python train.py --positions="rope" --attn_scale=0.0936 --extras=["some layers without positions", "short convolutions", "capped logits"] --init_std_o=0.0 --init_std_down=0.0 --warmup_steps=211
Each number is 128 + 32 x the weight over its row's rms, rounded and kept within 0 to 255. Layers, rows and columns count from 0. The size above them is the row's rms in percent of the matrix's.

# layer 4 MLP gate, 1728x512, rms 0.0563, rows 676-686, columns 0-127
size [107  99 102 100  96 106  99  96 106 103 101]
[[164 174 118 162  93 146 160  83 145 147  68 108 122 124 164 138 113  79  83 149 123 115 152  63 116  65 155 147 145 124 155 165 108 181 115 137 141 133 100 111 142 145 137 101  86 139 159 139  89 120 120 146 128  34 125 164 155 160  91  72 116 158 141 115 146 125 183 103 154 133 145 126 101 137 159  99 144 121 107 137 116 121 115 116 130 149 130 116 190 120 161  93 133 118 137 120 176 160 140  94 174  89 136 122  95 117 112 184 164 149 135 130 195 165 135 176 119 103 130 159 169 159 150 100  79  95 117 210]
 [146 159 125 135 163 140 135 130  42 136 135  94 128 137  97 189 174 125 135 144 140 101 135 137 181 158 170 103 107 173 121 198 118 132 156 139 144  82 186 210 102  93 148  89  81 147 158 105 152 143 121 165 130 119  89 110 145 127 139  70 172 172 167 118 153 180 146 113 103 122 135 116 141 122 161  99 107 107 130  74  98  99 156 109 112 111 140  88 132 132 144 133 141 105  86 200 146  92 142 163 196  99 145 161 137  81  89 118 212 104 112 152 168 101 110 152 139 157  85 129 124 121 137 100 192  98 145 145]
 [160 124 129 144 162 154 148 130 130 150 167 159 161 104 182  98 148 143 156 121  66 129 119  82  71 141  93 160  90 150 170 181  69 108 148  95 145 164 184 113 178  96 159 129 103 124 116 118 205 139 129 136 102  90 133 124 147 150  88 187 165  80 118 121 131 130 146 104 133 142 119 110 157 119  80 110 159 136 150  95 129 101  79 138 111 205 132 107 171 119 169 173 160 100 166 146 130 162 150 129 154  94 148 135  65 109 124  96 143  90 152 117 128 138 119 137 140  96 154 107 103  91  99 120  89 163  89 137]
 [130  82 121 124 120 136 102 126 112 131 115  67  81 124 159 183 114 193  57  99 156 141  98 122  84 176 142 111 122  93 110 123 192 148 127  58 135 164 130 136 185 126 151 126 169 100 103 146 170  85  97 140 142 114 104 140 140 109 198 154 160 143 140 161 141 113 103 106 130 132 110 114  77  82  95 112 123 140  99 148 121 129 135 175 112  82  97 156 140 152  81 118 121  63 115 160 119  66 144 171 110 172  98 119 139 115 103 158 109 175 116 114 104 167 127 115  86 134 110 107 108 145 125 149 126 105 118 157]
 [ 75 149 105 136  79 139 179 144 148 202 110 186  68 136  74 101 159 158 127  53 152 153  83 131  98  42 175 110 133 155 188 116  89 142 116 120 147  89  91 145 132  91 106 117 176 122 131 134  97 129  88 182  86  78 123 160 141 129 120  85 147 162 131 108  87 124 203 104 179 181  71 112 126 119 159 131 130  92 167 143 172  98  69 129  94  95  84 148 136 141 210 129  78 111 118 155  52 132 145 108  88  89 140 114  98 138 110 157 151  80 172  94 115 144  87  97 124 150 233 135 129 110  76 148 180 124 115 122]
 [137 126 142 142 142 213 141  82  58 174 172 125 156 170 129 138 165 144  89 138 135 113 131 158 136 169 136 157 132 185 129 133 147 137  65 110 143 110 131  97 116  78 170  98 141  96 158  43 143 152 131 128 122 161  96 118 194  88  73 121  90 140 101 160  39 168 185 112 125 138 127  64 144 130 108 139 126 174  82 164  88 107 122 168 140 149  59 134 150 114 129 128 134  74 165 105 125 100 175 148 159 113 102 123 110 113 117 121  87 147  91 129 138 108 149 149 156  73 113 114 165 121 131 135 138 156 107 176]
 [152 114 101 199  63  82 161 167 131 156 149 128 171 115 126 169 129 106 108 125 121 128 170 110 152 154 136 114 166 112 107  91 168  96 116  56  93  65 146  91 142 118 147 138 106 113 161  67  76  86 128 166 152 127 158 109 163 162 109  66 125 166 139 113 137  61 121 100  81  99 111  87  47 125  76 139 169 139 139 133 125 184 140 206 121 118 142 150 154 170 180 139 148 192 156 145 157 130 146  89 129 145  71  86  96 134  94 171 141 112 180 126 124 138  83 160 127 125 168 138 135 190 149 150 146 161 113 141]
 [150  56 121 137 175 114 116 162 124 159 108 133 126 113 160 132 146 122 147 101 137 114 133 122  67 104 158 195 110 106 104 174 117 109  99  88 132 122 187 167 128 107 138 124 128 129 141 127 143  96 106 123  92 108  91 127 131  60 162  66 147  79 124 140 223  93 106 116 103 154  96 109 128 133 162 168 124 155 167 132 170 120 163 159 121 200 157 153 135 101 167 133  59  57 106 151 150 114 122 127 104  84 152 126 115 140 130 159 125  88 110 156 153 125 186 140  95 121 144 150 130  92 116 154  85 150 162 124]
 [102 139 170 146  90 121 145  82  79  77 153 125 167 143 171 180 157 145 174  79  94 117 118 167 109 162  90 135 133 144 115 125  47 128  75  99 134 158  81  87 101 134  88 136 143 128 111 127  50 154 170 145 130 147 113  99 152 106 139 180 203 162 146  89 213 115 135 101 200 139 137 127 115 106 155 147 147 116 133 128 146 136 172 144 160 105 119 147 153 106 105 185 136 137 113  99 135 113 130 172 107  77 120 141 116 123 107 123 117 114 149  73  76 102 171 118 127 147 122 105 101 133  78 129 112 118 121 119]
 [148 107 140  97 153 170 143 124 124 100 109 102  70 101  89 137 124 118 136 104 114 158 174 114 140 142 150 128 110 131 108 139  91 146 127 117 175  93  95 181 160 113 184 126 114 141 119 118 127 144 174  99 123 107 136 183 143  90  97  81 143 186 116 141 121 150 157  86 152 169 156  56 120 148  62 134 143 106 143 183 104 129  81 127  90 149 122  87 179 123 101 122 165 124 154  72 173 131 136  97  80  46  94 111 148 133 136 106 134 145 149 140  90 144 141 156 105  90 148  75 111  93 114 134 114  97 140  61]
 [111 109 112  60 146 182 125  86 128 160 164 131 129  31 154 135 160  89  72 112 199 126 114 104 164 137 144 125 128 187 125 116  38 111 148  83 179 118 106 125 119  74 158  75 156 107  65 113  86  99 139 118  81 133 168 133 134  75 157 153 118 101 144 131  68 171 159 120 134 135 141 149  89 158 112 133  98 124 112 146 124 112 104 122 209 189  62 116 118 117 129 106 181  87 136 127 135 124  97 144 148 143 177 103 144 141  97 170 148 111 135 136 125 151 110 166 143  87 149 149 149 149  98  98 135 143  78 129]]